config = dict(
    num_hidden_layers=8,
    hidden_size=512,
    num_attention_heads=4,
    num_key_value_heads=4,
    head_dim=64,
    intermediate_size=2048,
    vocab_size=16384,
    hidden_act='swiglu',
    norm='rmsnorm',
    norm_place='pre',
    norm_eps=1e-05,
    positions='rope',
    rope_theta=12400.0,
    rope_fraction=1.0,
    qk_norm=False,
    attn_scale=0.125,
    bias='none',
    tie_word_embeddings=False,
    parallel_block=False,
    init='uniform',
    init_std_qkv=0.0188,
    init_std_o=0.0,
    init_std_up=0.0188,
    init_std_down=0.0,
    optimizer='adamw',
    learning_rate=0.00089,
    beta1=0.95,
    beta2=0.99,
    weight_decay=0.088,
    lr_head=0.00476,
    warmup_steps=260,
    schedule='wsd',
    decay_fraction=0.283,
    decay_shape='linear',
    final_lr_fraction=0.0,
    batch_tokens=131072,
    max_seq_len=768,
    doc_mask=True,
    train_tokens=845500000,
    max_steps=6451,
    dataset='wikipedia_en',
)
Each number is 128 + 24 x the weight over its row's rms, rounded and kept within 0 to 255. Layers, rows and columns count from 0. The size above them is the row's rms in percent of the matrix's.

# layer 2 MLP up, 2048x512, rms 0.049, rows 29-46, columns 256-383
size [ 98  97  95  98 138 103 103 107  98  98  75 104 103  88 112  94 100  98]
[[126 104  91 136 125  91 112 127 108 151 148 129 155 119 125 156 112 128 134 110  98 112  74 112 159 199 151 112 177 130 152 186 137 134  98  95 144 133 125 119 114 117 143 149 171 133 102 107 121 147 168 162 147  89 149 148 168 140 139 118 150 105 165 128 111  97  99 132 137 139  77 128 131 164 119  78 171 166 102 119 164 122  82 131 136 162 135 132 150 117  96 119 140 135 138 136  95 114 104 169 153 170 111 112 112 128 150 122 131 126 136 143 122 115 105 157  96 149 129  91 107 110 119 110 141 129 124 117]
 [114  89 133 141 152 138 109 162 158 102  94 114 109 142  98 194 137 134  96 165  76 116 134 159 117 104 154 123 155 124 124 159 138 112 126 173 101 115 132 113 134 136 154 126 134 118 123 152  91 132 130 139 153 135 114 151 124 131 131 124 138 118 124 116  98 117 140 129  53 135  91 140 130 140 126 169 164 142 105  90  80 122  97 133 109 128  92 104 171 146 136 167 184  92 124 132 144 103 137 124 158 137 153 112 118 143 135 125 158 116 146 119 126 181 114 144 143 108 114  98 140 125 147 132 111  72  91 101]
 [135 124  92 152 156 146 160 144 130 107 174 160  81 109 147 108 147  96 119 160 114 114 116 146 116 112  97 148 127 115 134 128 130 160 142 103 128 163  74 111 191 145 143 106 131 142 118 111 117 149 131  70 107 164 115 147 131 129 133 146 148 106 103 140 142 172 168 161 117 136 157 135 112 136 120 125 116 122 120 177 104 134 129 162 104 115 119 147 134 123 130  89  96 134 115 162 124 120 127 149  88 141 156 123  74 171 119 156  94 133 121 124 138 165 114 171 138 130 116 102 103  97 106  79 112  91 126 128]
 [114 132 100 103 133 128 110 130 151 107 114 121 100 135 128 203 119 116 107 112 120 126  90 168 172 115 151 153 115 123  91 135 146 128 128  94 139 105 126 133 135 100 145  75 132  99  97 148 116 109 154 134 123 134 142 151  73 142 113 136 130 118 138 107 124 113 153 151 150 129 140 117 133 122 111 110 105 168  98 112 101  79 153 144 166 101 140 129 137 114 122  85 133 153 157 116 121 158 148 148 107 112 148 101 119 122 157 127 146 141 109 117 122 167 127 140 136 112 169  65 127  83 177 153 107 166 148 124]
 [108 154 152  72 157 124 123 140 109 103 169 117 119  67 122 126 136 133 100  95 113 104 119 143 166 141 110 172 154 124 157 116 147 130  85 139  99 148 113 132 187  87 140 129 165 139 160 140 125 167  89 159 144 115  87  81 113 160 164 143 113  99 137 136 116 140  91 147 110 149 134 109 141 112 102 152 134 123 114 180 118  99 165 152 129  82  95 137 128 140 118 141 153 118 124 118 112 112 151 120  99 102 124  95 155 115 125 166 132  98 118 132 131 119 123 154 160 124  94 124 104 134 109 108 131 135 110  68]
 [104 102 104 119 126 107 141 165 144  92 108 124 120 143 124 130 155 157 125  91 154 118  72 135 147 135 157 132 162 121 134  80 132 163 132 131 148  98 137 124  90 159 127 118 115 103 173 137 104 114  82 126 177 136 124 134 116 104 122 114 160 159  93 158 127  88 136 157 118 108 159 131 129 150  92  99 163 180 164 131 148 116 113  91 130 142 134 104 171 117 136 177 135 138 150 107  85 122  89 165  98 142 119  96 116 112 119 151 124 154 122 127 153 107 153 114 167 128 139 130 142 137 117 144 131 110 142 104]
 [109 170 129 106  98 161  92 152  84 101 143 134 110 140 117 156 146  99 104 118 109 132 133 139  94 161 115  68 144 109  93 125 124 110 138 130 123 151 132 137  80  97 143 153 145 110 109 140 108 148 122  83  95 129 121 105 107 114  94 172 123 112  85 125  83 130 125 136  95 132 148 172 131 123 147 115 170 140 114 121 113 143 113 159 117 112 112 148 133  85 106 126 117 125 113  87 129 113 134 142 142 104 126 105 118  95  94 145 115  87 137 139 122 118 133 167 126 152 147 188 140 137 127 173 117 137 117 111]
 [115 119 135 142 136  92 119 109 161 185  93  99 137 124 131  88 145 139 138 159 136 146  83 169 122 106 166 146 117 147 102  96 142 127 103 156  89 107 124 132 147 100 122  93 122  95 129 121 141 117 108 144 106 115  80  99 137 120  93 118 127 134 157 125 115 115 101 148 122 101 125  62 115 122 116 173 120  90 168 137 111  92 108  74 101 103 112 119 113 121 145 127 137 102 119 135 145 118 148  99 161 188 133 138  95 155 170 171  86 157 127 110 150  78 164 129 146 145 162 126 140 153  71 106  91 115 137  95]
 [176 167 122 177 111  96 140 145 126 119 110 136  65 123 129 104 147 130  99 141 121 123 164 137 120 149 152 138 122 123 114 136 146 148  95 156  91 143 144 179 102 134 165 131 126  92 136 152 151  68  71 125 186  77 148 175 138 143 147  90 133  84  71 132 131 161 193  93 115 168 131 110 118 137 112 132 184 105 171 113 142 124 153 131 150 124 103 161 122 102 131 113 165 149 147 125 174 134 180 134 138 115 106 162 100 128 160 157 141 124 148 129 135  78 151 148 114 111 103 119 101 132 154 133 134 102 114  82]
 [109 127 121 128 132 148 118 164 153 103 137 141 110  79 120 124 132 111 117 132 105 115 149 104 130 108 125 164 111 125 114  95 112 181 115 120 137 157 139 137 113 131 118 120 141  99 130  94 128 122 162 140 155 167 128  93 109 136 114 139 122 131 135 126 115 117 141 127 137 111 119 142 143 130 183 156 133 154 109 116 112 111 129 128  82 157 137 124 146 164 163 114 134 154 114 176 126 115 155 156  95 116 125 159 128 138 107 116  73  86 137 127 100 110 104 133 153 101 131 107 137  66 151 151 141 123  84 124]
 [164 110 134 103 116 151 148 179  99  97 138 144 118  93 104  93 102 151  90 169 153  91 112 132 136 148 129 113 125 145 104 130  83 117 142 126 115 145 151 149 141  74 169 108 138 148 114 132 133 141 118 117  92  90 129 111 131 133 116 103 124 150 125 138 129 115 153 126  78 151 176  96 117 113 170 115 138 125 149 148 111 149  73 112 124  87 127 128 103 124 143  94  77 176 139 141  89  95 100 134  98 127 148 116 130  97 115 129 110 133 119 137  90 143 117 158 127 142 112 166 108 145 148 105 117 141 129 122]
 [ 93 188 121 128 103 157 141 150 136 131 106 169 139 116 125 112 135 174  89 120 123 138 124 121 117 125 197 135 138 119 141 115 149 147  92 105 142 117 141 129 114 144 141 133 156 137 163 102 135 165  79 147 131 134 125  89 146 137 165  99 137 137  93 112 155 123 137 157 133 116 153  95 139 128 141 138 100  95 106  98 116 104 113 122 122 143  79 183 132  78 171 152 164 161 170 121 111  89 159 116 157 113  84 142  72 120 119 141 124 131 141 134 116 166 111  98 159 163 110 131 147 122 147 130 114 106 126 128]
 [150  98  93 120 145 141  86 139 111 121 155  77 165 177 120  97 105 134 108 126 123 147  85 141 122 117 109 101 136 160 119 144 164 176 107 122 179  97 145 124 161 123 134 123 137 128  67 152  81 115  75 163 113 134 133 123 133  86 136 145 115 168 105 123 104 126 105 137  84 129 134 106 125 140 134 138 105 170 107 107 130 149 125 186 127 128 214  98 120 122 113 128  74 117 126 157 116  90 115 142 138 141 136 158 146  93 116 106 153 122 170 142  74 133 143 164 112 133 150 115 129 101 147 118 131 126 145 126]
 [124 109 125 132 145 141 142 110 164  38 163 139 102 143 121 143 144 172 148 171 149 137 117 149  93 152 125 162 150 151 115 132  91 119  99 107 132 130 110  94 133 136 162 144 160  97 109 158  93 179 127 135 111 102 131 134 162 101 165 148 130 101 107 166  95 158 150 148 135 113 182 164 118 100 116 143 115 116 105 133 123 124 145 122 178 163 122 150 138 185 126  97 102 135 100 140 116 150 139 132 100 148 153 124 144 138 121 159 130 128 111 108 146 162 116 137 137 138 160 122 178 188 121 108 194  96 135 125]
 [ 97 146 135 133 101  97 154 137 127 136 126 170 141  72 126 127 146 125 102 143 150  97 128 164 113  89 106 171 104 110 136  69 137 145 106 191 129 180 126 118 131  85 108 134 123 112 141 121 115 128 106 125  87 169 113 147 118 130 129 135 144  87 114 141 116 152 137 124 113 152 102 110 166 101 151 156 139 103 110 148 132 143 122 141 150 141 116 171 148 104 100 161 105 157 132 143 134 152 143  99 131 113 147 138 109 152 147 126 125 167 130 115 110 107 113 146 140 151 134 120 112 125 149 125 112 126 161 126]
 [116 123 118 128 113 166 102 158 149 149 118 144 124  90 126  95 131 114 144 148 145 132 150  88 127  95 142 122 104  80 111 189 153 137  67 110 145  96 149 158 121 133  92 104 122 127 111 127 189 116 143 132 124 112 110 112 160 121 116 103  84 103 187 114 133 162 125 111  93 105  88 140 115 112 154 103 136 114 131 117 162 162 122 164 103 130  97  76 128 148 160 143 135 130  80 178 130 116 119 143 127 108 146 126 172 130 107 142 195 103  91 158 197 140 154 134 134 132  91 126 140 126 116 155 123 101  96  98]
 [139 164 110 150 101 120 139  92  98 113 130 153 121 136 133  88 141 137  90  97  59  84 127 140 120 127 119 121 144  94 108 157 123 171 141 133 151 115 124 129 140 149 125 173 139  83  96 145 126 116  96  75 122 103 156 143 122 113 155 133  90 100 145  98 166 115 133 137  97 158  89 133 182 107 108 163 142 144 114 119 124 135 107 150 140 111  95 124  93 178 139 117 128 134 141 121 105 125  87 143 117 141 107 136 140  76 102 139 136 114 148  94 135 119 148 128 113 162 126 115 132 170 169  99 151 137 136 123]
 [125 103 115 122 125 117 101 134 131  80 127 166 139 186 124  87 154  87 124  86 135 109 136 120 142  75 103 128 171 166 102 162 126 113 133 118 154 149  88 140 101 127 172 113 103 103 122 135 161  88 145 132 110  88 136 114  96 148 171 167  92 103 110 143 107 110 145 147 108  94 146  98 136 136 186 157 138 126 120 117 184 151 103  88 103 121 123 144 127 120 114 131 147 147 122 136 145  76 176 125 133 126 118 151 170 126 124 153 123 167 134  97 114 117  86 113 104 136  93 154 129 149 100 140 100 105 107 110]]
# layer 2 MLP down (transposed), 2048x512, rms 0.0456, rows 29-46, columns 256-383
size [ 87 101  87 101  88 107 106 108 102 103  87 106 107  89 107  92 105 100]
[[124 106 139  99 161 121 111 110 112 126 159 127 146 102 196  99 130 125 160 169 120 142 110 150 111 106 167 126 107 107 134 121 111 137 144 121 165 110 136 123  99 104 131 125 109 118 129  84 116 163 124 174 121 146 146 123 165 129 110 140 140 129  84 123 133 139 134 123 117 163 106 113 124  71 124 168 108 126 148 114 110 100 142 158 150  42 119 137 151 107 139  97 133 155 132 136 172  99 126  54 155 126 138 110 167 127  73  97 142 169 129 146 105 126 145 136 150  92 140 141 144 127 172 167 151 146  84 124]
 [128 171 148 164 111 150 121 166 134 155 130 159 123 111 168 107 139 145 155 132 129 129 137  39 138 146 131  74  88 108 128 142 141 110 115 104 135 137 125 144 149 165 136 133 203 140 130 154 113 142 120 122 174 108 130 138 121 125 122 131 108 142 144 152 128 159 141 116 178 107 109 144 137 100 133 125 112 133 106 124 121 136 104 105 125 212 109 162 131  94 121 122 138 151 135 130 156 126 104  83 103 129 122 153 127  99 130 162 146  99 144 142  85 163 137 103 153 106 119 121 114 116 119 137 100 120 124  76]
 [167 113 189 130 154 110 102 170 148  92 142 135 120 135  85 110 120 108  65 115 131 150 150  89 131  88  97 127 135 130 146 160 117 141 136 113  89 136 148 129 142 124  77  92 141 107 154 138 104 150 119  98 121 119 111 105 133 137 142 106 150 101 122 142 133 137 129 145 124 136 159 133 101 128 116 143 158 109  81 117 119 115 123 112 112 128 120  97 111 134  98 142  82  96  83 150 125 100 103 144 103 133 128 149 138 132 137 146 103  88 127 125 186 131  99 151 109 112  99 106 110 132 123 137 105 143 164  81]
 [110 127 119  90 147 129 139 113 100  86 136  80 127 114 104 158 133 130  90 157 130 123 149 124 159 150 145 120  70 156 161 140 120 170 108 116 117 163 136 138  62 132 119  76 138 156 131 142 166  88 148 172 105 146 136 103 120 155 112 112 111 129 127 135 118 118 197 114 141 131 138 144 119 151 149 154  80 155 119 102 120 131 120  93  95 145 148 160 106 115 175 103 154 133 153 120 101 121 145 107 129 126 108 130  99 112  82 125 112 122  79 118 150 115 103 119 123 119 117 140 120 116 134  96 122 114 130 174]
 [107 115 118 113 137 100 116 138 130 149 108 124 107 123   0 143 118 115 148 114 114 148 107 143 141 114 150 122 131 140 130 105 120 135 107 163 141 130 156 129 155 114 145 151 188 152 136 202 130 118 129 134 149  94 109 138 107 126 127 144 125 131 147 129 135 127 133 134 147 118 127 144 140  43 110 122 134 129  70 128 121 127 134 130 118 160 128 118 120 127 123 144 131 123 129 122 107 133 130 101 143 140 113 121 131 138 134 137 143 113 124 113 136 149 122 138 138 140 153 132 113 111 135 119 118 143 119 105]
 [104  98 105 133 100 125 113 193 101  95 125 134 156  86 140 131 105 125 137 146 136 140 136 120 123 141 172 136 128  80 122 123 106 165 112 153  92 145 116 162  99 120 168  95  95  86 130 148 121 136 171 157 145 124 141 109 146 113 146 163 153 125 142 193  95 109 142 130 116 131 151  90 114 166 151 124  98 127 118 156 157 126  91 144 148 135 110 105 115 105 125 118 126 146 129 105 101 125  96 111 141 137 143 158 126  95  74 146 143 100 106 108 130 115 124 121 107 133 147 140 137 111 143 165 135 104 142 120]
 [151 111 146 116 115 114 106 111 148 155 148 119 112 102 145 166 147 135 174 137 171 142  84 100 103 134 124 112 109 136 160 103 159  83 121 138 113 136  82 137 114 113  85 108 129 127 123 116 108 159 110  81 111 156 130 154 119 101 126 139 154 138 135 123 136 127 129 120 156 152 134 160 110 165 101 150 117 145 130 140 100 133 100 112 127 181 108 127 109 106 123 139 133 141  90 160 122 140 112 100 138 152 161 104 125 172 123 108 160 138 115  72 125 122 139  81 151 127 119 116 121 149 117 139 109  83 148 159]
 [166 126 154 166 152 120 105 160 104 116 135 124 153 125 179 133 103 189 132 147 131 128 136  95 117 132  87 160 137 102 145 111 116  98 136 136 123 147 127 156 151  95 141 117 129 131 167 117 129 126 157 165 129 167 114 127 148 117  93 127 129 111 135 123 162 129 112 124 129 141 188  83 141 133 121 189  95 119 137  60 109 122 104 132 155 139 111 151 133 141 172 129 103 122 148 171 157 183  98 159 107 201 135 126 112 104 119 189 142 142 128 146 106 137 126 132 148 160 155 129 110 150 134 102 104 129 192 112]
 [116 154 104 159 140 115 122  87 141  84 119 130 112 113 161 118 134 155 135 122 122 120 136 115 134 164 121 127 149 141 101  74 135 139 152  60 150 112 124 175 124 166 113  98 133 104 131 129 156  88  90 102 161 101 144 132 120 138 149 147 148 123 114 164 131 146 135 144 151  80 115 137 142  97 110  96 112  99 109 178 136 134 174 103 137 111 150 158 143 155 108 156 114 117 130 145 111 151 107 107 128 126 130 101 100  91 113 143  94 106 153 130 109 160  88 159 111 101 167 146 113 137 118 140 126 127 152  92]
 [119 136  79 140 115 131 122 134 152 148 131 132 155 135 138  95 138  91 103 184 157 119 151 166 147 143  94 112 133 148 153 137 144 141 165 124 108 138 117  62 110 110 102 133 147  73 136 150 157 122 106 129 109 117 112 109  81 174 113 117 121 127 116 130 121 124 101 109 106 143 121  80 145 157 156 136 120 124 124 185 133  81 155 113 115 104 123 177 138 113 110 124 127 128 151 107 126 145 144 108 200 142  74 136 106 138 128 117 151 104 145 147 136 120 106 114 118 131 124  91 143 117 123  76 126  92 146 177]
 [121 121 125 126 100 147 149 139 134 113 172 146 102 139  69 119 111 106 119 177  87  97 120 156 129 127 192 140  99  99 124 125 116 161 131 125 113 124 101 117 161 149 112 127  98 157 161 150 110  93 119 124 133 129 109 147 153 123 111  86  98 166 142 129 145 146 117 108 103  99  74 144 123 147 137 108 120 108 146 101 127 140 129 128 112 114 158 134  86 112 124 138 140 153 134 127 193 107 139 131 101 152 136 151 128  99 131  93 158 174 123 133 101 126 152  77 166 142 141 129 150 156 163 125 166 112 149 119]
 [143 149  94 112 126 114 148 147 142 127  98 149  94 116 100 106 160 136 120 123 128 156 107 148 162 160 122 128 126 116  90 123 119 160  67 123 106 114 177 133 124 128  95 155 174  93 155 139 144  99 149 135 154  75 153 118  95 139 153 121 144 138 118 132 109 124 106 118  99 121 145 136 126 126 118 130 135 111  86 102 121 157 153 144 103  98  84 101 130 109 113 120 133 144 114 122 132 160 118 140 135  93 119 156 117 138 156 129 111  81 132 123 106 128 118 112 149 107 113 135 119 146 151 132 120 141 164  80]
 [ 90  72 159  76 152 139 100 186 108 145  95 123 112 126 120 133 107 159 142 134 110 157  98 111 121 116 117 136 153 120 143 129 107 128 132 127 164 107 130 126 135 168 154 101 125 122 105 129 114 111 122 140 110 150 148 111 135  82  81 149 102  78 139 148 122 128  88 168 153  99 117 114 160 143 110 170 100 121 144 107 121 145 168 140 107  91 143 120  89 119 139 111 123 130 114 155 111 131 156 129 128 135 145 147 160 113 132 124 163 111 144 170 125 106 127  57 144 164 166  86 152 109 116 173 103 139 108 125]
 [139 136 139 143 121 150 113  86 122 102 136 143 154 129  69 151  94 111 130 113 147 110 154 142 134 170 130 110 131 108 115 111 127 127 126 155 145 123 118  98 130 171 142 101 129 122 116 125 139 181 142 146 119 149 110 121 163 122  95 141 106 103 144 135 158 119 147 102 114  83 112 125 118 113 109 145 125 124 130 181 122 134 169 115 111 141 100 131 141 113 103 128 130 112 150 110 115 118 131 142 120 151  97  77  95 153 143 124 157 122 130 141 142 136 110 120 138 139 142 104 129 108 109  71 127 122 123 108]
 [157 109 120 130 141 149 164 153 106 142 136 118 133 130  64 147 122 123 136 152 100 114 111 166 119 122 135 160 148 114 107 125  98 134 168 139 158 138 122 112  89 139 117 114 117 123 126 135 133 132 106  97 139  92 129 103 123  75 105 119 169 103  78 121 161 115 135 163  97  87 156 118 120 139 108 167 121 163 149 119 106 141 132 166 155  95 129 116 105 126  91 160 173 134 135 107 189 147 132 132 104 130 138 103 139 102 139  97 120 111 156 114 127 123 166 149  99 128 107 150 143 203 201 152 153 141 121 130]
 [142 156 147 130 118  80 126 132 118 158 104 112 100 143 146 145 133 154 129 130 117 120 109 105 128 158 153 139 167 125 128 157 123 111 185 136 170 124 107 197 113 158 108 147 137 145 156 103 135 111 115 101 148 108 129 104  96 130 141 146 126 144 113 155  87 103 168 130 140 109 109 152 107 142 144 114 102 154 111 106 122  96 131 135 120 147 137 129 116  90 125 135 105 110 121 118 116 131 170 167 131 125 165 155 127 174 109 162 118 133  84 111 164 141 149  98  76 165 127 117 133 158 129 160 116 113 184 101]
 [139 151 120 146 131 127 148 142  60  98 145 127 135 162 145 133  64 123 143 121 130 116 141 128 109 136 111 137 136 145 133 113 108 130 136 118 142  98 148 161  90 132 125 137 111 108 165 136 175 122 124 165 135  65 160 172 116 148 107 117 128  99 146 153 103 165 114 119 119  95 172 129 135 146 136 164 141 121 120 155 159 128 109 123  95 146 108 117 142 138 149 138 154 108 147 145  46 126 106 127 157 166 112 148 135 123 118 138 119 130 120 133 108 161 120 106 122 118 127 103 111 133 148 112  90 121 117  93]
 [130 165 124 139 135 112 125 152 106 151 101 102 156 140 105 124 134 139 136  55 113 170  99  93 154 109 136 177 113 152 143 131 129  97 161 144 140 144 155 163 145 157 124 110 146 122 114 126 129 117 100 120 117 113 117 167 170 135 124 129 125 109 131 126 129 147 156 106 128 123 164 111 159  99 163 143 147 171 127 125 123 119 147 128 123 102  75  67  90 113 128 120 133 123  82 160 145 111 152 127 128 119 141 101 132  86  81 135 124 113 115 155 140 101 112 112 121  95 178 152 115 159  96 167 173 118 164  95]]
# layer 2 MLP gate, 2048x512, rms 0.0524, rows 30-47, columns 256-383
size [ 97  90  99 141 106 102 111  96  98  77 129  99 100 108  92  96  93 104]
[[137 158 162 124 102 109 122 119 155 125 140 149 127 145 144 111 168 159 116 134  99 120 111  93  98 117 109 138  80 139 125  79 156 118  96 104 154 112 164 115 105 126 111 129 126 124 159  88  89  70 130 133  94 110 192 141 120 143 142 139 110 147  76 155 115 211 115 138 120 103  79 171  86 135 101  93 130 121 144 121 110 127 151 106 180 151 129 123 138 108 104 127 135 125 134 116 173 166 159 111 141 159 137 172 142 129 165 103 101 119 102 156 126 127 129 102 115  93 160 148 146 167 103 105 110 169 130 164]
 [145 106 118 156 109 134 172 131 111 145 146 116 150  89 151 128  91 142 161 114 105 156 112  83 136 122 126 126 141 160 145 127 138 123 122  57 154 128 120 139 116 110 137 144 114  98 108 174 145  91  99 154 164 114 159 120 129 133 149 150 131 114 110 102 100  93 142 129 142 108 106 132 178 145 122 158 150 111 165 122 110 131  97 162 142 145 134 142 133 123 140 160 110  87 130  98 104  98 127 135 137 145 162 120  92 137 126 118 125  79 132 109 140 160 109 100 158 136 159 177 138 156 155 162 127 112 147 141]
 [180 119 142 162 142 146 107 121 115  99 111 167  78 130 124 179 126 125 132 129 142 150 125 148 156  94 144 111  90 123  95  95 131 165 113 112 146 137 155 127 132 107 130  98 148 129 138 120 102  94 157 121  97 160 138 108  93 115 136  85 160 168 134  94 142 123 141 137 146 113 126 121 138 142 135 147 120 140 100 156 135 171 121 156 118 122 140  96 146 135 130 155 165 120 112 149 159  99 156 120 119 157 139 152 122 119 139  81 126 160 111 117  88 116 132 156 149 155 152 151 115 122 144 129 111 130 136 129]
 [ 84 140 137 113 154  98 149 115 144 112 134 104 123  90 153 113 143 141 104 113 113  99  81 142 199 117  61 170 148 142 151 127 136 116 102 128  89  97 140 134 147 117 125 126 163  94 145 138  97 137 109 140 201 130  97 121 134 126 139 139 105 116 140 149 107 135 122 119  93 140  87 132 116 142 102 197 126 145  84 163 127  83 159 142  90 108 116 149 174 164 133 116 176 142 137 145 125 119 134 103 130 122 123  97 137 158 145 142 140 101 134 126 117 122 148 138 149 134  88 109 110 173 152  78 157 120 124 101]
 [119 149 123 123 101 105 124 167 110 143  97 137 123 132 132 153 134 132 159 141  96 129 115 138  97 108 112 151 158 139 157 118 119 127 157 144  64 129 146 114 134 119 105 147 120 140 130 145 110 153 130 123 139 113 138 128 105 119 121 112 129 130 105 100 171 132 111 141 116 138 144 118 124 138 100 143 133 109 125 139 109 154 162 146 126 165 189 125 114 167 161 132  84 129  80 156 157 153 139 103 144 129 100 139 114 154 124 136 154 177  77 140 122 143 102 112 151 124 112  98  84 163 102 105 105 156 124 128]
 [140 140 117 150 124 136 131 126 159 116 146 148 127 150 129 117  98 146 122 158 129  96 128  94 155  88 105 144 108 139 117  90 157 109 121 121 119 154 146 115 140 155 109  95 137 176 159 143 139 114 130  44 127 124 140 107  99 129 123 128 180 125  99  76 101 125 111 152 149 122 133 116 103 127 144 116  65 148  96  89 147 167 103 106 139 121 167 159  85 141 146 125 118 124 116 111 154 165 135 121 139 144 131  90 131 116 125 161 154 155 138 159 105 127 136  95 171 160  92 134 124 148 133 124 130 145 157 118]
 [133 101  65 144  70 117  93 154  98 115  98 127  93 119 127 143 151  96 147 135 125 154 105 122 122 139 108  98 108  96 170  91 129 147 130 170 121 146 125 180 184 116 135 109 120 158 121 155 114 168 132  87 105 115 127 145 111  96 193 142 168 138 142  57 111 120 134 140 161 115  86 139 157 150 107 115 103 137 153 141 115 110 154 128 136 125  87 182 161 176 147 152 128 129 163 101 134 144 139 122 126 139 113 168 132 167 145 135 116 100 136 138 134 161 133 123 127 151  77 129 105 182 105 119 122 133 114 135]
 [151 172 172 141  96 105 126 126 148 121 110 155 130  86 110 164  94 138 109  85 105 107 125 107 157 121  88 200 165  94 135 135 147 115 129 151 140 140 144 135  87 107 130 129 146 120 117 142 123 147  79 143 142 111 121 154 134 127 105 121 104  98 158 143  67 112 106 167 141 119  60 144 147 140 119 170 186 164 139 137 128 139 122  90 127 121 111 145 151 132 127 107 145 145 131 109 137 125 140 101 136 147 146 106 166 139 122 134 150  94 146 145 118 155 135 149 138 158 114 136 158 135 116 180 130 146 145 134]
 [148 131 125 129 157 133  96 117 124 110 169  97 133  94 141 146 158  97 132 118 111 127 120  77  67 173 146 141 137 132 141 153  99 151 131  96 159 181 161  85 121 116 162 181 128 153 140  98 133 165 123 121 126 105 103 157 104 146 129 132 127 134  98 112 119 151 144 116 139 119 168 144 118 125 104 132 186 123 169 157 143 112 147 126 156 120 130 116 145 139 144 155 112 121 110 134 114 101 133 149 133 138 176 107  98  99 153 126 141 159 101 106 146 105 105 133 117 104 138 119  98 107 139 181 109 131 134 103]
 [174  98 112 117 140 114 127 191  95  65 149 136 119 118 146 100 150 110 129 113 149 122 135 135 130 134 109  95 147 124 145 128 113 122 124 122 146 133 157 166 113 100 108 140 182 146 123 143 109 114 130 109  95 126 143 114 123 145  99 149 110 131 162 128 125 103 156 168 119 105 157 140  87 156 140 100 110 152 126 127  97 132  93 130 121 141 114 144 119 108 125 155 110 133  93 137  97  97 137 122 125 122 131 102 128 152 118 149  83 121 145 148  92 139  62 188 138 124 106 149 115 160 137 122 165 135 101 102]
 [140 108 133 139 156 140 155 127 130 138 102 115 142 124 138 145 116 148 163 142  69 143 129 126 100 122 163 154 136 144 130 149 157  93 130 103 129 133 164 153 115 122  89 154 135 108 159 154 102 149 189 132 145 119 142 132 116  88 159 130 181 149 165 116  95 141 117 128 146  90  77 141  92 126  88 121  86  88 111 129 137 137 139 112 133 161 161 141 169 180 124 137 118 163 113 144 129 134 119 154 134 134 109 177 120 194 130 125 118 123 101  94 146 166 153 123 148  95 153 141 112 119 133 153 133 113  91 144]
 [120 116 106 113  94 119 101 141 131 128 127 147 124 114 124 147 104 180 127 190 116 134 136 138 126 177 132 113 109 147 146 175 139 119 150 132 131 137 135 207 118 116 149 106  89 151 111 144 117 119 111 119 136 110 149 158 126  98 143 115 164 164 169 134 155 123 131 173 167 101 136 134 146 138 164 100 161 118 128 114 111 131 154 144 155  91 168 109 142 136 149 140 125 139 102 131 107 128 124 119 145 162 145 118 169 173  95 142 123 135 151 146 164 162 123 120 195 134 160 141 110 124 133 119 106 159 121 122]
 [143 145 174 101 105 130 143 131 109 110 155 114  94 126 134 161 137  94 166 129 159 179 113 159 132 151 105 133 140 136 114 136 139 139 146 129 147 108 142  95 103 127 108 123 128 110 103 143 137 131 131 130 146 107 177 118 130  88 125 142 125 103 144 125 128 174 123 167 145 130 118 174 135 151 128 113 147 127 141 153 104 101 131 129 111 107 119  78 174 158 131 139 131 156  68 113 122 131 139 167  85 130 108 145 129 130 142 188 152 120 122 166 157 124 112 126 141 112 125 100 175 161 114 145 158 130 103 103]
 [111  58 108 123 155 133 128 124 142 139  99 145 144 124 130 134 122  90 163 103 114 120 102 131 121  82 138 103 131 144 143 131 125 136 118 125 151 127 154 102 120 146  72 154 117 132 170 165 180 154 104 104 104  90 132  89 133  84 143 131 144 167 126 151  93 146 121  79 165  71 117 105 142 140 136  99 175 118 126  86 133 143 168 131 134  99 148 101 122 163 200 117 103  98 131  98 143 119 185  90  93 106 134 126 162 149  97 120  93 148 134  97 129 126 123 155 135 129 128  95  99 178 125 141  88 121 121 168]
 [ 92 135 123  85 126 128  79 112 147 145  97 178 111  91 127  99 123 110 200  94 131  91 117  98 140 130 145 101 189 123 115 133  84 141 109 130 137 145 135 158 129 115 122 183 108 105 111 163  84 147 142 160 163 171 114 155 123  94 113 117 125 147 137 100  93 137 110 123 102 122 136 125 122 128 136 137 107 124 131 115  95 112 146 143 120 111 147 141 137 109 116 107  78 107 130 149 130 117 141  96 119 118 102 120 166  63 102  66  89 126 132  99 146 189 176 107 127 177 123 144 146 154 156 121 128 155 163 144]
 [159  88 124 159 136 155 136 133 137 130 173 111 115 170 143 121  97 124 166 134 145 166 129 158 110  99 132 141 126 131 178 143 140 124 126 119 169 131 139 144 115 127 107 106 130 117 102 141  68 176 160  87 118 172 109 139 149 134  90 130  90 143 118 122 136 127 136 120 140 103 138 165  86 129 139 127  97 111 147 130 129 132 148 105 161 114 167 111 163  67 109 142 142 120 140 140 177 140 187 108 123 120 122 102 125 113 178 125 128 147 132 128  80 138 158 161  71 129 123 187 115 136 135 147 125  45  99 120]
 [ 98 168 137 156 144 149 144 130 152 103 143 111 103 111 137 140 145 132 107 140 149 104 142 157 167 119  98 155  94 113 105 156 169 150 115 127 150 165 127 115  74 124  97 130 124 121 125 149 115 126 146 135 103  97 123 165 144 108 142 138 114 148 140 164 123 121 119 143  84 163  87 164 146 155 123 113 175 170 109 111 122 164 112 130 174 158 129  96 131 109 111 152 114 135 124 110  92  94 112 155 124 131 101 124 116 135 155 105 139 121 148 104 105 151 148 159 131 117 129 173 150 153 149 104 136 129 152 127]
 [ 67 134 105 114 140 130 150 130 138  96 138 149 114 121 142 157  91 128  82 176 154 143 140 111 113 160 112 105 158 145 139  89 118 135 112 113 117 134 130 113 163 136 140 179 143 174 142 115 122 190 124 145 104 124 120 140  96 124  92 132 117 135 149  84 158 125 146 134 123 100 119 143  94 150 163 102 131 132 111 104 174 145 104 130 117 145 146 136 152 127 133 102  64 140 154 168  87 150  76 120 152 132 125 177  98 139 125 170 109 108 154 131 143 106 121 154 148 118 154 111 103 162 131 113 168  83 120 125]]